Weights of a small GPT-style language model, trained from scratch on English Wikipedia.
Size: 22 layers, 4 heads of 32, MLP 768 ReLU, vocabulary 1242, 9.1M parameters.
Training: 149M tokens, 4548 steps.
Each number is 128 + 24 x the weight over its row's rms, rounded and kept within 0 to 255. Layers, rows and columns count from 0. Numbers have three digits each. The size before them is the row's rms in percent of the matrix's.

# layer 4 attention output (transposed), 128x192, rms 0.236, rows 53-95, columns 128-191
111:138110095118137131127093102111165120153119128078126155170152125160159131119106137133095149154113111098130127121123155176121086115130120126171168114160132125081107128110156106138107122102125090
114:170151057095160133149134126098126171155110120125104167107113109104124086111104106148097108151119122112082130130100108106168145135154113149095108092152111076126122143130098124149113101148091122
106:117110130121089137171195107117110132160123094066118170082162103138120123131138111100146158117100112164136112118144108157121137113122103173098080145127174124109119093082127124155117131138163121
114:152126133111134124083113147168155115127150098133113171109132080122178159146112132138167108114132156162136157144148137125124148157113149130127118099186135150108106128138121112135160084154100112
098:111159121105140114141155136109145094126110169087134095139146125140162126136129120162130091103130160108187119105140123119132138142103165151146169125143112152134099146164117114130177124118128122
123:140130140092093158097169127156116125146142105116137131145128107121157146064142110133136166050127097100126146127130116120147146109131155102107148100144132139144121084110122101191117086132149175
114:114088137103173100106132092100127126125115129118100152115161104148119169142152167181134116135133137118147128139120145152148131148132153117079129152138141181130146114120126158172131142109134106
109:167158148119119118135128118149141106125161099181173165131140119085141092117181119165174140165107144109093130112102126137109149119144115139119129134125109144150150119076113059134150150154106152
122:174148131133114189122149150106130099127136150100120133158153161127148120162150175140158128122158113172117135102115153160123145121120143128112108157133132114172142151118147120135163144147152070
110:104135113144149098135129133124159120159150134137181112118150127129136158128112122125136099104123141125107163106112089156147140075121155121087142124126104089124120176113101079093181149101148120
105:094147122111121185137144113116147109102083155079111125168111104107079089171130107141099144132129111099151094125108157120114113107124134107171157121138103097100163158127093151121099089106112134
078:118112130117152127112123120123149164139138185147071133177145139178108121155159154119138177168157123140164087125105107128148080114118106110132174129146098107153150139140126118158085140141122101
083:149147120109172174107139094082106126106090139142136159153120121129135143121090080059136110117117109110129147159118094119086127143150141160149162103116121114108094145139119160117127099147152112
089:120126133143105108135116127101154124098143180141097113131118104092099147122124100115114089111141129118151124105127158104119128148127157130142178179122129144141066123089160136142134138073107152
094:123122114111119114131114173156134106140103113140116118168092156159121135111131156094117159120171114145129106147089132137148111136154068147137109108158118137099106127124144125139148144104129138
079:099124096123122175113131166197093122126162119145127120115129112114148114114129153180103105112111138128140121068104131151130150124178138121104096123123172151127117111090168141103145106136098106
089:138125105153121121154101127088122149116111111122143114084120113161122124167124148079112115118148103149096126086181140103095103136142134189106140144142102105119118127149140130141132168121140100
094:162107129147135184150135109144138153185123139136154119113097184130135118113090098149097123121093110166165129099134131155138116146121151123129116156101148120144092096133111185120115119124094091
107:171111105140144123106162089095163132174137149091127133108093145147173116072139128130119147138136123131149099158141162137160134122108112193123158135109144135145114125136129143123109135120112130
095:146114155131139132127084087167143142134131079121102103125146122125138172129122096092146155111139152073112144124116095155124132145152109117125136153091179127108112161176117141128101148101136154
097:114110117171157162127151162140113155111115101141152153105171121116146135137100133143108090154121144158101148129149114160105172158110103121087086168145126121125167119106150142091140113156153134
088:143131104163146122141098143121115100136175104134155152098106168120159087117119105138102120165122081134157083110128146128123137116130131128137103116125119097137110119096103114114108134154146127
085:180135112115140122105174058144165154127176143158164129166121140107137150110127082099090151107120147125136116125109132132141132053133168094104160135122152108112137089138150131098081120171126132
101:075092142160150065153099118105164148139115140179137091129148135130177165115111136165113132121151084133123136145117167153151130130107153137114108105194153106154138112150129093142114101117109142
088:097117123120138094147133118158149147099151142122121105142167132127115094143118079124105095143145097101156150117097110189133134108164114127166098137164164161160106120137145140130105138113144083
087:139123135105126152130090128123094114170123109149150109156125129111145147129126125111127165106117119091090153127134093185142081139130164145119148111125097143029138116107151150118136127100094148
094:129088162116161154173111138112123112116133133140158133095124123129115100109069162154116168138172129115125160142133143147159085135123170122180119138143143169105137137123170173139090115145128111
103:108127096117140153128119137122112083112142109156126153116133103090136145113128131132100132144072111124159115164108130150087094124105113162122143159130176139101147139180144151133130103114161103
099:132099165099120163149180116157129136092110134124111115090130144119125167103130086113133111115094152114106111195151108159114173110090129144225113120103117137149151122147110111129102159105111136
084:093160095123106178117189136169128148173096168134126120158144127117138115145143093149142124113132167141136167124136099118104142139146102120129100125094096095096128124118080117102147087121128159
094:119121077084176124182117157125127147153144111147155127122146141166112135113144102139148144120111106114120110144091137087092144200155098119126083128104148081119154130173140105123093091174152113
096:146111125086078086108142092122168101163160155152104115124121150130114133144120114175095160194130137166147120122117152129140144183123128143110123125126135112120116132091160129132153148143095103
096:135157125120139117105116123117139121067099109125122124116143149159115065110147143125084088118138135112121148100116136108128142098123161127178098144175110138142142112145107147111120119104124084
081:132143114146139155132107110151140134087115140109166109081115127183132106143107134065106122132115163147120165110122121105132126129083154149151128129183099114150126160099167175133133126129174141
101:155122133129119123118145174130122159132175111105107156145161130150134164150088128137093076128118102104137110152140109120104181104123093138116139125134114101119138121141091138135140136120135136
094:096121154104104142128130150166130187102135128115161123105158094130122139152164136110137183182141138132111141103095145122126110158141102130100124151102106077133123131126151112128137143141179156
096:155119140148139097133121135115090134142151135149103139101142084157112142122111195148123087129115110142132091116117116109115137107136150133125129098104117132164149143071140117154204107140151095
087:115125119088100116140130139144143096110163147142101128132102145142142164148163153134106191144109109102121108112085124133131124085121063149091082111140140128143119141137143118137119169124110138
084:118135140149124112129117131124118109139097120141172116076096169112149151110093142163124148134145112114075110136141157145131113157154150106127133131126146128134119104121135121095116158144119101
097:191125080111126156103116116127125084161144138172116145108127103092166098108115131140132105110112149122143111108139109110129079119143145146124133107138166133101119132134091093117148140134107120
094:087097120071152154105112174111135098118164156138142098145114125091177165129147136156088143130155140148097141083127128136164105143104137098155154097133139149129136103124121119138122180122109110
089:170126118124098124109118153158122099144132111134153091156086109117131172184129116119140128118146130134135179166152173153106120093139119152168130143139117130144104126136165142135119121078058125
106:165098143125093138110133082109142125176122115099148108152156131099119118121117109102152116101124119152145119126110126112137124114127144126060058126147121139126129120120121172084127146137088102
# layer 4 attention value, 128x192, rms 0.238, rows 54-96, columns 128-191
108:124133136147121173109105132171119100095121093142144137134139107131136147162132177126127160083126135148166103134147104159108148104110133103140138154125145165148116133136117171132114133085158156
103:165152125125149131094105135127158112147104128155132110175094108085096158089125133148091102175153137134166129114151130099121109125166116108132138191131125172130151182145116139102171139152092132
112:100139128184136144116144086124076164146103131117163091111114136165140110113149124166136139176138128110114134090113129118167119116148120110133109158124140097170131124133136126114121150077138154
094:123177097076108137123093139157104089139137123177120147116096165138084116156123119083133177120133106135071142134118161132123141120162124132074129150076156095127151109125175139136118118113150130
113:131140089126106153126061118102095132132112129158139103147095152148092148171120150129103115161140123136132104130097126124088141125139114150122112140108111095134151151123122142057142171037115102
112:127103153132094176096120140156158124140146111095129121119112125124118129121121125064165122170144127130074124142145119092150112099127085140161133114100109099097120114159145110062157136143144168
106:080120123120139154152128124122109145086112122116072104120104155143106164120103123117109130047125153136127150128150145103166093102122132091110132102127146110118106128154142166097165121121115094
117:095133149118135100156104174143102145120100095135158127092066116136110163115104133107081124122119140104121066138146141117137136121150131108123123159091101173085130116156117135155109118103114144
107:147146143137128117119152135155107106096107126111074117122106172118108148152143098132110151139154129086109135159140151109102098170099077146172115134134152160175139053158129140147114092142109111
101:169110145145113109137118153151149095151161100187119102085156139103147147109145151115181151159137120152155081108136060110115161104141156146105118087115159145152166132115138104155151127112134099
093:151144102128107145171139093141112112122121088114170102119144137087162131122109127164111119115129148090104139125164179115125132167123166122154074180113146151133114131113143154153140084104113138
093:091129156152106093130111166173121144180178131147132135105103124127112111119156156172131151134099184162145111111153168154144114143102108126118062141124166105077154080187122110106123164126089112
091:142115107117114178118132150125078096155152117116140112127144154174135091134097157135138159173129148113109134153123111120107135099143103114141121032127135137137149119149087103121141152177154113
103:111095142101127138114146119111117146121154124125108154074151124094154101107121139120119112131098153104130141127183119143112129146113138100104155135104127144137130123125110136108133112113118124
083:100160147156134101140112058094145109156112124143149153104089137141150120120141110128093094087114112128111107132117102119093088156111134118142122102104112132114161154156095123163101147122163155
094:136119136112141131120133134157130114132150134176138118188120134127105139115105100138172127130116121146123132178096132123134150134146116121142145094078158108102106150152136139139091096182141130
104:120135104119130102095141139092134087110143120150128119133167104116123144180194127129156102149135153102139155129115121104078147109151096109132145119176128137130170188141167079138126128107145176
103:120158146109080166163123156161125124114105136172124098151163089148105150160134087130126083162164143169094150102090095099116095117139090064121118131149109141122135158119149130088138112152110135
093:126149142168104122112186164076120124147114136108154138122147135121119069123137114150132102149142146139089113122117145125119135104128139115106129072146084120135152083109160131103140150159084106
099:095121142128104070141108097117167149154124123117090112134103137130120142108174109125131170061135146082138139130110138119140114098149139111108161083121142105131091138100106109122116104100129137
097:122118122133118150118175087154124148096087127108113139165147115145136163129140100131124107082122151121111137141103114118151093135127116131160138136177186125136138143160146139155129129106177138
091:090117140132126107132112166083105112127089104103117105100134127195141126161177116125153089184128128167114102138097119124107121160121118132133114128144103131141109143161153109117190123112113128
108:170148121065121143100138138166133124097152106087142142130126134121090155153171108108142119134137180099130114121137109123159109109166124137138168140102139156108121138109138147131156158152170126
099:135140103116113157096139141117140125160124150121109129129090140103173141134149127102119137128088162108088101164089164132115137145102146141128115130103128111136130141119152106158145137123128148
094:113113107146127123131149112129183113110128106115120136091117162164126126132130124116136113152139117165157095136126184121138148113106122128117135153152139113190089145152110091134123127125139089
102:111170118116089111153095117131130162183105168142144125126127140112148152127182112115142090117108123132155108110144125128123144135169115166102135145114165072168118145149085113166148136129129121
101:138118170129158096120144148102136171150135124149145128144097136172112119119124137125155125106159121167119120123144124156112130153113124105106131107144100102138086127142142117115132133129110125
099:128168139156158092111092130141112175145095096117103145184134103124147105140121156155120131117170132129154148084102113121149130167161104118071137142116134122126107126127141131146142116152142126
092:145120147112145095136119111069134110097152088125142167086082158124075136147153135081098121134132127146142128118151134116133111138103129143159130147126137122123123110122162153100116146108104134
096:135122162148107086075151130143105160110093127124081124140085126102128116134140142120114117107120135153135166156167119128146144124162122151150223101129112143133139128125087152101168139085087144
093:112117124135147185169123184129144130130099153127116115131142104147117145118141143092138109062130105099126187130126123115147136112122128112093133075158101145107117090143138094141119132116123137
094:131125131137124122133133076158142120171152151131120122141094079116142173147106132147182163144091140153124096147140119132133117135088106141084138119111120103117107130113111127156138139159174152
086:150133157104116116111116134157116134183125104144125115154100107098117111090140130158138090118104099132116112156159127106106103141155095115119143111122125145108144146162100095124120111091098123
100:084094128141161128112100128138124092160114178126154133129118149114113107117189137121161162130155142144128183128110154134126102142147158118142127104124150119112119122135149128105121114116115105
097:122117128154136111111136108090143104150119134166097095139097173136117126112124110135113152125119105129106161149118081101120141129101169110136113099167177192167168134102133139155144085128113153
096:113142111127133139154137121132140102116114110117121130136136142134117096137098136101127146124116159121112149163155156133128151129130098114091130120126115116115112102148136095104059169118112137
093:171128139151160152109139137113125139122091162113116091117160096099150104133095108128123068126145120137128157130120135100155131183126174136165144144148124178140149141138162133139161115146119134
092:095085137100122137114121128149125118139150122122120144147154095125126128144167109090143097127125145138175135111108149143119139124137115136110124152120110134127128147095147109162170115126131135
098:046122141169134131116114141154163118126127129111115129150159106168150105128146105145093155175119118168141106161155135143144137138077080111117117120124133103152145126135111135132147161145157139
103:107175186145124121158160093138138150133116112123141109111159143178113082140118158141137122162132124126145173144111127130136149115099101175110137161096141176145112202122125144150136085152150123
098:141148101128143106164104114101098136138107131129112124114153138146113115096142138150122106145099151151109089092112115108135157144167158077094108129096099140083132155132103097136141109166148130
107:102162092142112131117104175137078095133139149112109139111115133171134122112126157143110163156142128136141168119133105155121102142117105140187179119118100125103147139151139116171149104150162160
099:113167146121115122152165151129145141094126135096139109104138179106125127161112145145133149144125132134102132146098105165120121109132104178085114156152134140126147138147137150121114121128123123
# layer 4 attention query, 128x192, rms 0.229, rows 64-127, columns 128-191
080:119108122134112122120091103136163149151082097130128161072072120144103147148144155142104083119105174136086119132118094167120106121131132153155103097161112132159111120155120120165134103138152141
082:108104111135130143150111122073175127145107110138143148155137119145093144135112101092142122159106189160176171137155128080120090109127138125143127130150088121125148120128191173101129139196096129
080:115138114105195133162138135147121128129152143086087140125155104114103118131121099141175140086100128101137083150134092121160141114102123128094106173150131119127128114177114160131166107162138127
081:153147109153144134124110141159120097129120117132124088122126155131142119116159098135126143125113117146138110156103127136080103116104088128158116129110143114083143133154132204166136127107117115
076:135168115103145147154120083113135124120130171156107106127150136109106141167147155140105122108122105150131134122093135126135151128126083154120147129152125142106095114114137106113145090154133129
078:094130096137126153126102098126166149162086112114099124134121160146147120144130141137130124109111111110142117159152119169121131146133184155142092154094128145096135122116121121121088098101105112
074:153119144115129118132104169116166122134133114128104146115114106134159105173137102127078096148129108137137157124177113139129099134122132117149150108095113132109159110141091111166124094131100125
081:167129180116126145119150130151151161116160109127143135113118109128138132152125136164158186116120094125114116137146117157144154161110100141170089127142123102122170138043121115114140112102096123
076:093114099124130152128097134162123154125163176127119067143137127128140167102127132093121196153111068104124128140112084116109127100109166104120114155159151123134137091117157141163126142066121098
081:229124130111123102114135138114156109104139121142099127119159106086151118107145121149149118136157121118138102150124154121129076127126115118113138090112105162143162130105137131151177087117089137
079:120120077135104139153167117112147170131130127109129105118148155163187115144180083151146148102153167133168100111140161096115167135127135122082133132119138125137114148155119082115131113140110169
083:198085168147092148110130131157110124156110151100155143174130118092141146167124140131116112129184159091095168134138123120126155112129077096144121117180081125093123144115173128173148116095089159
080:123123139145131113134178108124136102160088113137164168184094096123117135074158136048121168140073161085116153099135132095090168090159088149106127155125187110139119118114135161132153124108142137
075:173162125096136116138128122121147122133126140068087088141130169150131125147077137119132142119150136110144125089087179143140112129103115107161140141191118142092137170108109130074108138102122142
085:161093158099131134145089138118096135119133118100148130125125090133093126141150151155118093124130119104090132119128159128119105101139149100135094157117117109134115156121120220185139133167165099
079:096116098167129139113127129160123134111104105134120130126165090129111129191124138125190133126142107113120140140143120150113108133104110122135137088131116131103091099118100163150100065078150137
075:115105121139098098130115126106158129161121130134139071144132148098112126156158114083156138148153179159107108141107131111068137096110115138097118130140123161171130104131138058149167148120084108
080:119191118129144148146124149074134141147090133137150073105114141112101131133111137142211140146145111118100111128138118115144128124117145126101079081117116084109118122147112145122140094102131143
086:115118143113081076159150129104162142072156145109126119122143130090121167150133152143122142136118134150153141102130133152094180118134120054075124075121125130128158108110160123169106144134131107
077:140114109174153131137150164121145179091145080143189162089116118130117119115137143096120131136137151156067138104124143120152183144109139123088164103184129148124145090133149144108117121116149158
081:116129150109160124130103094153168189127172105101141152129087143118128089130162103085146175136148084119107126112152128137115073137150118111160108076103124128115106154144105089107165168108137077
073:112100124156118088137104117168093115143115122124138116147117087153130118109105166149139135079137109126126111100123107058131105183112112110148134096133123175159119072116182119125143117135122117
084:119121071175106105209143146125105129114113077144159091071103127120157123116126113105141135101135115159121143110156115112157146149142139158146114122110132143114187141122133161138089095151128136
073:114124110122165104170135064131134065114166110085150128096110128140145116142128113139137150166151144078127119133098106121122121112126117124131122155168093076119158154092136091103104162158132133
082:151113138157118163133072162140110129089110102132176135115092108055112125137137161111103076147118116159130144111132126125110114103142141133165128124117146115126180134157101160080097140136146116
073:110118139094159145145125129105137120125124129155144097133102129142113148098097165135146121115141091189111148135145131138137117094151134153095139127166132163174130131118132107140095153149084146
086:084099122135128147155099117106135157112127129170177185113111119096116137117159121118173098107112154104109132135144143060129112149126156125148154094113141142125134158184168124115122135125134145
080:155139129156124138110173137146099113125124114150141134117159150121168103130165099192173105143141150103114121100094089129105096144150152069156131136124113147135150174128126101125154166126130116
076:120119156116126105136107160109121127122112144121152140136124146160180124126135139119129137098150132146132112147144094119138105142136131147144120147130132128154125088146137114125126109107115086
074:105110105117116092125124121110152109151119083150143187089163116136130145121155118178109096161151090112112096121120081113138126092097111176162108107147115167157095175139123121149124170126100113
085:121110116137162146134159149050128080062102075144132084169126125091098084145100134100084143127132142130121161145113105084107166127147135099115125092127135111096125106135133127112104132133151154
079:152100126111087136116109141133131100116091131102166119104112145121164107120148133095109166128132153097094135170174139100141114122157094122116100139139077102135147147145151120153157141122126123
097:138110111111133157112146131144178129119151172141109140105106142140114085148125078118106137135172114134118145124112099162109138119128120133157176106153146106130143138121142114120133110076089101
103:154129130136102125120159155137094137150209152161186167107139152129103128142113134140184130113097112120135108111142121132161133088151100101102113117076151119122183144129106077098136137139122163
106:118121091135070164129121114092112142088106109102132088147152167149113143125109167116121133146109166137126116158130117162128144099130149152173104139154116163110130153159121125166110154130188128
099:067140128102125164138126172128132158088112138109142162148134116127159139103119157135130101087121102131092123143120115090130119104111153143062129161173114104155136188143163085143169110147144132
099:151144099104121151117106112120117126115119134119134163148113075088168140111129153088155113125140121079135091130122134111123137129171104115141136130141135113109112144104150105113119094127153160
100:163115138119094120112150124148158107124163131110118124161122152158124115128133142170163108123179136137148139089096101104128129140133088099154119134121161155159105176103098118161108114168118153
104:121147115106145142125172096105144157162091184111099126117119129134127102129152117152131140092143117100159124115150167133119091107134137151115110109103106166169129108135136139115168144110068115
096:146118118113112190087119105129151095108114146119179152125125138150122134121141091109125145147163093161134136174137098115172108138093080136152118135106098131161156146155121130106108138116146124
100:095117132156150142137111125097089072116127104149140167131113132058150146130151092120083152131093113101160083138132128132118116142149115148144150146071126150093109099129111143148148131140136153
093:156108088140132114143124131139115118104121118137142111158128116066108148134102148062136079092180110098116129095150139135122130147119138100133138094124150123125163146119137106091163115130114149
109:100127137171147095136131145146189086128165122114166124107099150144131133121126142118113124148106097138123155155135145120125111079091135089145127150120183138114102127108129125144120116089128131
101:114161149113112113132096109138140149142138116115120106146131157158088126135169175156119185115138141134087151144141119142120153138163150132099089138122127127095119161092170139098102141142105122
097:135146138109115129116134142117153135111119155138124105132171115101102126075129081147100163137109107097151162131103135115162113127116107119111147115141095168140128097120164113181077140136166120
103:141158146128124146157064137152141145160107102127142138103080087094123136174116139107146130143152130102085157096095092163145108138117117127140145144126062111103143109096128114124130046133105151
099:125112094119110171075154133127125125132102148121124084139110117158111136085146151125131127129175112093195137136106123079112095123137137102118198066123145136099162170138148155143112089116105149
102:113121114105111138124115113100125096152116116112096139127130162118107138115172158133118127143146129130127094086066090133128144186124131136128099141145112145142160096143107132129088096127099158
099:095121119142143083148131189135164167099117121113126114075121130113142126105146097176127093117133118088135136156115072168141123144142118102122107146160154137093123132130141148131115142123137142
100:151151162125090133127108157127186132109123120109146157158133144128117112165127113127103116126179119133142118120108159146103151135118113136122169118129091087123113118120103142150157134107163105
098:151122157151096124115175140150084114166126116152099103141113121157153160134136109127098120162147093137119125118107077088148121121092101137138108144135098134145120113118112147157149128121127103
103:115113100151089116172094100103116146114115141131125109106106112159112142127126160130138135104121129132130153201086156143129086075125099164102167125106137104140128110112165129138110146152120118
104:123134137140133136113117140132166162151143117157109157123098140141098148125131134116117167162150109119105132094144133135149143099111156123113107112112141101118069147144152155162098134168115168
105:147158139150142091127100128207105112113134139138122148135111153129151128129095115109164130135116129126115129144131103136098162125135135104122169091115110130093106105161082129124087143098153144
104:103138134102122119145111110145140087133145125146187108169114118102173155191154130128121111163148131096150133152139194114129121126128139138137084129124123171127127086173144118137164140146090142
101:146132108088157175112183116155110159108155160150137120129114160122130102128091141152123165051150119170135093136139121147124149116126174113163128152099151137155102138140168115125138132168137114
103:104166132123185145081157142140103138121128110155128131115155112107125142117130172135119115140125141157113139120097156172158144088145152168085094135124123109105128077153166114137091126140125142
106:095145125127107161130150126146135128128142090131137115140146182111145118101139121133134118131144115106132136120159090149099171107122156137136124124149087107100143115146174156132146137175089144
104:128107111178099083122144071162147121158125126162155081133136117127135125160089124095114101171154140121154112183112145132132108169111127118092112146093086133106068106127125126123148123108111115
098:075127128106110117173132092158131137126153096130107101161132102141115095114145113103118169101104148102106130090128144162125096119129169114164143086145078105137153130140050119116126124124109108
098:165087090110113137124140141180124120171142152070081129089081125115166168127081104112154113145112115137090157104148125141118111140114150143111122095111102127132137166119114150136109107126117097
099:108127123122126153149122139098102141177074130115146132125106121125148142140078099139127101098162110129122121142123145133132118151112148152166161109101139091114133128105137158169124095125117168
094:087115097088111108086132149121169132108128122168120118109147122088124138115143109139142141142116147113130138135114136103155126072103126120133129150150112111154090160194108182108168158095113109
097:133132174157106096087094125140152127103133117179083127156132132123086159142141121141114151155134141130108081155126128152121132110146117150149132172160184108143137100142114150092140172112127114
# layer 4 attention key, 128x192, rms 0.231, rows 64-127, columns 128-191
080:118102110146123145161124111153062137096115105149129162102137139134110120126127128119132129153151112142086124165131102152149129056121124153139118112152152126122100118103141153128166132124153100
080:134125126127084115117114099165142133152101148150123131134092137144134086113105092120092098103118061161109127210089142122110097128115172106108136097122118094155111086142132116155106169128175127
090:117142157129115111108126162125137150144155086134153141174145100155126108089122123124121117137112143155117162125138148052110132117084129196114094168124124115132141085075102159140092136124135104
086:158125127112131156120141176113078135155100136158120114111152120112120170133109120126077128155157103128129109108118103180141111197123117106126117132121150086116120098158141142135140139169121084
082:088150131099136113130158183097114089097122163115144189156124137103143139172135114130123099153086153140150113089086112100112174113101138138126134113091140125099123104137100101083116105147099109
083:094163151137169114159111086116161107088153142132118155104139137111094080170137074133107148131121119125149124102129069141110096101133114117111116125122127155143127128097144122137108109098148121
074:080118110103101098132132124123118119106140125095107133077167154108105125137151122105105121108090134135113163117117131150126130124165095148143142109079128080099156147111124094101129126129136158
088:132111154127100133126073108088137128119149090119158144165138147146161138157121113149132123092121139110052128142177131137150172158105105164124127121147156128134131111105123113146101107108111156
080:101133144111107101158087125116181129121121110130115096105137121135112128093127122106123133128084156167132155086154134129116095118127104150143097120119135144128102123154179137090074139085123117
084:147135122143121123115146145115122156120145111121148152159128104108094113130127117089075171133138111105157096106141165097107104119196127100107137121166106158140122089143140164109146055116106139
085:150139113125118117130197120155148142128125107136097140115175145162121120102088112159138132093151131064134122178099131113080131110162108144105130134183114141153117093147113118130181118116116141
081:142126143145113132160085144097133149134079106119127112104083126113119142129130162119142081143176099107105137163117168128143174139131119155085122100141085138165137146117125144156153128128127127
084:134101124146175114148145168096137111165108116153162116092078132154131141104163121162128201142169123138128127140093116128108153145136128132130098120079179096119152116175120130145135120127177134
075:154147147120140123130080121136139145122056119141093093152092176114157146142130092124142134151088114125138130135128105112098152140104139155126121136169119102124074147100116093130096141120132133
087:109094127130142131116102136099139153092115123129142076147157098144154097090113182139123132130137134148064133130146131138147131131098129114161117126110160101098135104123109177137087111125134112
080:115131110130091144119136094147150098126154155143163117113126124164123113160139180131136090164115130156134103104170146107088097113140134134144144159128163145139118130120089102171112101109127107
074:107140126150128131102124142161122168148134102145127120091179090134096130119130152118140140166117123117154109144141098134079090108119165143087141147165152115143140131123123031127138103174132131
080:120136141135094114108140131116080125099144113121136102134144129164158094200120146175155094137108189124151157081151123068132124141150126110158128117092143137128128133086081121133062114110133165
092:143141160156132109132114153097157126093113163118161090170165124124112149150127155124139091123147111109108113112140133092118174116120111116105119106127148074087156127165127133170078114120100137
083:148115139170147147125176146133150147131114114111138117076126171132151108118119123133173142121164138135163156127143119168133139124106103118171139089143135160153127129127121141139172161154146186
083:094111115136117076141128084123093085166108112095122129127112113151133142139120156129144136148128137130108107158157155145126126161116128077151124092115133138102118069107082140135112110116081082
076:109126161158156140142098136098101130114082170157151137171120137156138155121161162130126123111133110136136107116140104110154092104133091114141180140186129148134138103139114104125133090129109118
088:142130085118114130090172122112120143124093108091083139106121132103091132111142140072133109134190158087132111151087156147168155104144158094171150135116138130137148137156100128085139171108140095
084:161172136193101062122105123157124166139107108186109127148118133159137119167152129117110112159094196110130129148104124075126127113144140122094131118158119130121127134130104091111098126133119134
073:145181139138137149119095165133069118138121122090131116166134105133116120168075161129147169131086141159098137123130096104089106123104130130129113174149138054135097140145111128136101140099098119
076:082104137124090120142149145141118093151156164124141116126120112118116116127132138168137101122130107161151147106143098129108106117101118125124140092099139142140101127112183089155118150147117134
079:117111127095089091120125122182101114123107138113125170162165105103106161119096121144051134148111121080099139115141110157164110111128145101112111145163120105139128110138119147162108116178096137
081:147101184142125093106108138141133129118151138148173154132130156156098115168156097185130110152142127116123107155135081167123097129151152109120115142155110161177169128099118150196174091105104124
076:097106154107128142124135156081103089106123151126138085152149148140149092156125137152092102157103137104162142132129139151176089097078155093123119117112144161107102165157166145106130113119154107
071:115139095158100111135145104093123129105121093124091118155126102092133151146145164132133133158136102120114063104115152112085132130090171121127161091113123122144122110162156106135188141163123117
085:129110116146159133150148080122129154140130114171106152148167133107157119110081125141128156107124122158169165129143151116097129126163145144128141099085128139100127142130099131152122101155198113
084:125138113108114118131088122112137139113119147068129123088088153134117129103143169135148175113107105132099123146093170132156106100140112132137118100151120147145168182129118130120134149132103128
095:137100124135125166118138124120143149118138142144120106109124142155114118115132100098153164180110153121145140143092132138134117110097138117123178122164108134097160138154149085120111142118107157
101:143145085145148109170127131084109169145142127173142157153125101138134103150103136147164078141135149129131124138136093154130141111123101136109132110075116146122159162173075118114125132123142156
097:102112140123118114138102155117094156108119150110105125163125130096092103137111158103170099100151142144089142102138139141167182075143127137160140127159103163127140130146120114112114125119170074
092:119141100143155157120127164105181122127083105075145125116129102152123139138128172145129080112144108138136158139121159109095120098135134118127132123139125148133097156108122116144160152128140153
099:157174153140131169143130109181144132121141135137144148164102136154145095149151142136111142101084149122140144135163097124103130100144108142101152109168114161093107116125127125148131098126149102
100:146139120103102157096147097145135078119104120143123172143091130172117117042116114119114150138124147146114171110133102128144145129107128155165134141154134154092108142100117148133115174115128115
099:138140148079124103117131090138122142127103182101181147143166171114147124158123123130097168118156108094130123131134176125122103091172141151126109140112124141142159152153154116109147123135131125
097:151168117156110165169174091152119121157088121098110148172112103128109096107178119140117169147136132141149111137068148131144161122115142120102158128125097152136162140148111094111134136122146153
100:103135140096096116122110138137128132116124110137142102157139133104164138131109125112101132110100110087147127110127103125111096181114128113126202170098135138093137107133132103119154159156129124
106:174088091141129154122154120158083120137125114093082094095109157089173159097149152125165127099147111118110111152119127181137159099132130095157143119098107157101140145144119114123156163149148123
096:151151127122167102130162117122161146104142141102110099138130143192109133127120078195119124086090136076149184117131111157086094102160104114110148105144138100150167133084117095143148117117098134
106:118141138132130140154142130124116126133112117136129109136112141137136124155127136110151119140107083133086117116149131102137164136115145161101061069116105085078139112083128117113072163121093152
100:101143140131154114114117130096139161085112132158141092215157136112128102095122128117123141128151148154072136096160150128111108120088112123123113119128137116158149119151141136178093085092126146
103:131160119115160178117112126179109141123136133174139155082114100129125145141143139115105117135084129088127123139118083146126103131144136131118111143115112143123115142053145101118136124131106106
096:152139140087139129134173126106103140120120155146133107097113139132130120114118135073126120110141143057122141186105148122191136121139126100140138154100084139151165153133178101176152101143165165
107:113166129126154129120123112137109151122139096144090149082100137096060110133127097105124149143109146130148147134125106139138096093161127147098103147172086156162139138110127129140155127151155155
096:071113160140145107149136140125148161098132168086143073160111129104090130133078112142105096113156154129127102126118084124109158069153182081109098132116157144130095132174106123153148176112117178
089:126115142131130136157063121121149113112100134139090149087105150142136105136123087104096133159159116137155113116120176138100105139097121099126145116175143137133126161139133140121167104095124123
095:144122103094100100156119128136138150133119172131125140149125124120137129087112122116124166130153107086129125093104088110126123151177118103137135127143112109177140116144110094090192165101146164
103:117110127134102077130120129149121126126182131144104120181158127178106091149119145115128176160131072123127103138126096116100090090151139114128120169152180140148141168126136092143116137121109104
101:142132118093117136133079137085095159144133176099148119132125135105122142128126133126137133137131165121124088056152143072158141122131105126147171111147170078115154127130142128189079124148086149
109:149109128194137135118128116107128075117103096163163120138101098134152137119170127114144124138071122138127156147182073140072139135136099153144108124129109153095119136143115140133114068138124145
096:154080144077084118149162116121172117150077125122170148104127132108151156080154133075101139129136100144150138163124132182105111131179140158136118135120134117114152114144153125134146173163125106
108:124125088142126116142140102167131169184127119147189158123135161121093116113099141120140142079132137140102144120147140114151141071143172156104103132173085148141104122107119161131108124136117120
093:089149097119102165146134138084129125085118150127164106126161133103188119163100163133127127171125145120097153097148138108137131111110135153116132138138136105112148105128175132129153099125099135
102:117145161154126131127125125140161145121136136089158179126134180109134131104138112184156137094147104125148079125138078135109137107140085140138114151147101142158158150145147109075129089126086163
096:131131145154147107110082091144152172108170116147179090145165098161124131149122075099070135105167146112151121175108155121113126113143127168089120121138116098084155129108165106107118119118143123
098:116171165105103117153111104145152129152154134131105118160128123091117115132113119108117119143095097145118127119118125072125125079131134135107150123101093128132141168133103131130076107096159140
096:120163102123097128062161079147112158151154147119117109125098115147138163155130131112114141111158121088129138093141149156181147164136110119145138137133152124151092133168121156116130157164117132
100:125134082153146138065123128146174144117083104086113118108117125101143116102122079054099106107181113109097143169127115180156123133147116104107136135100105146179128161112158146096155180137105143
092:101145123113104128168099138141127100117106173165085124102143087116164101144168090120118152153138096143137106115134102114086116113149148124077099144140143142149119103124136158136103134057163146
092:104056161114130087132128094143144101145147127161119167095129149154123164124134165097091144137113115142114127118119131149113140158127104146185093129094132126175154086131158129148137170136135120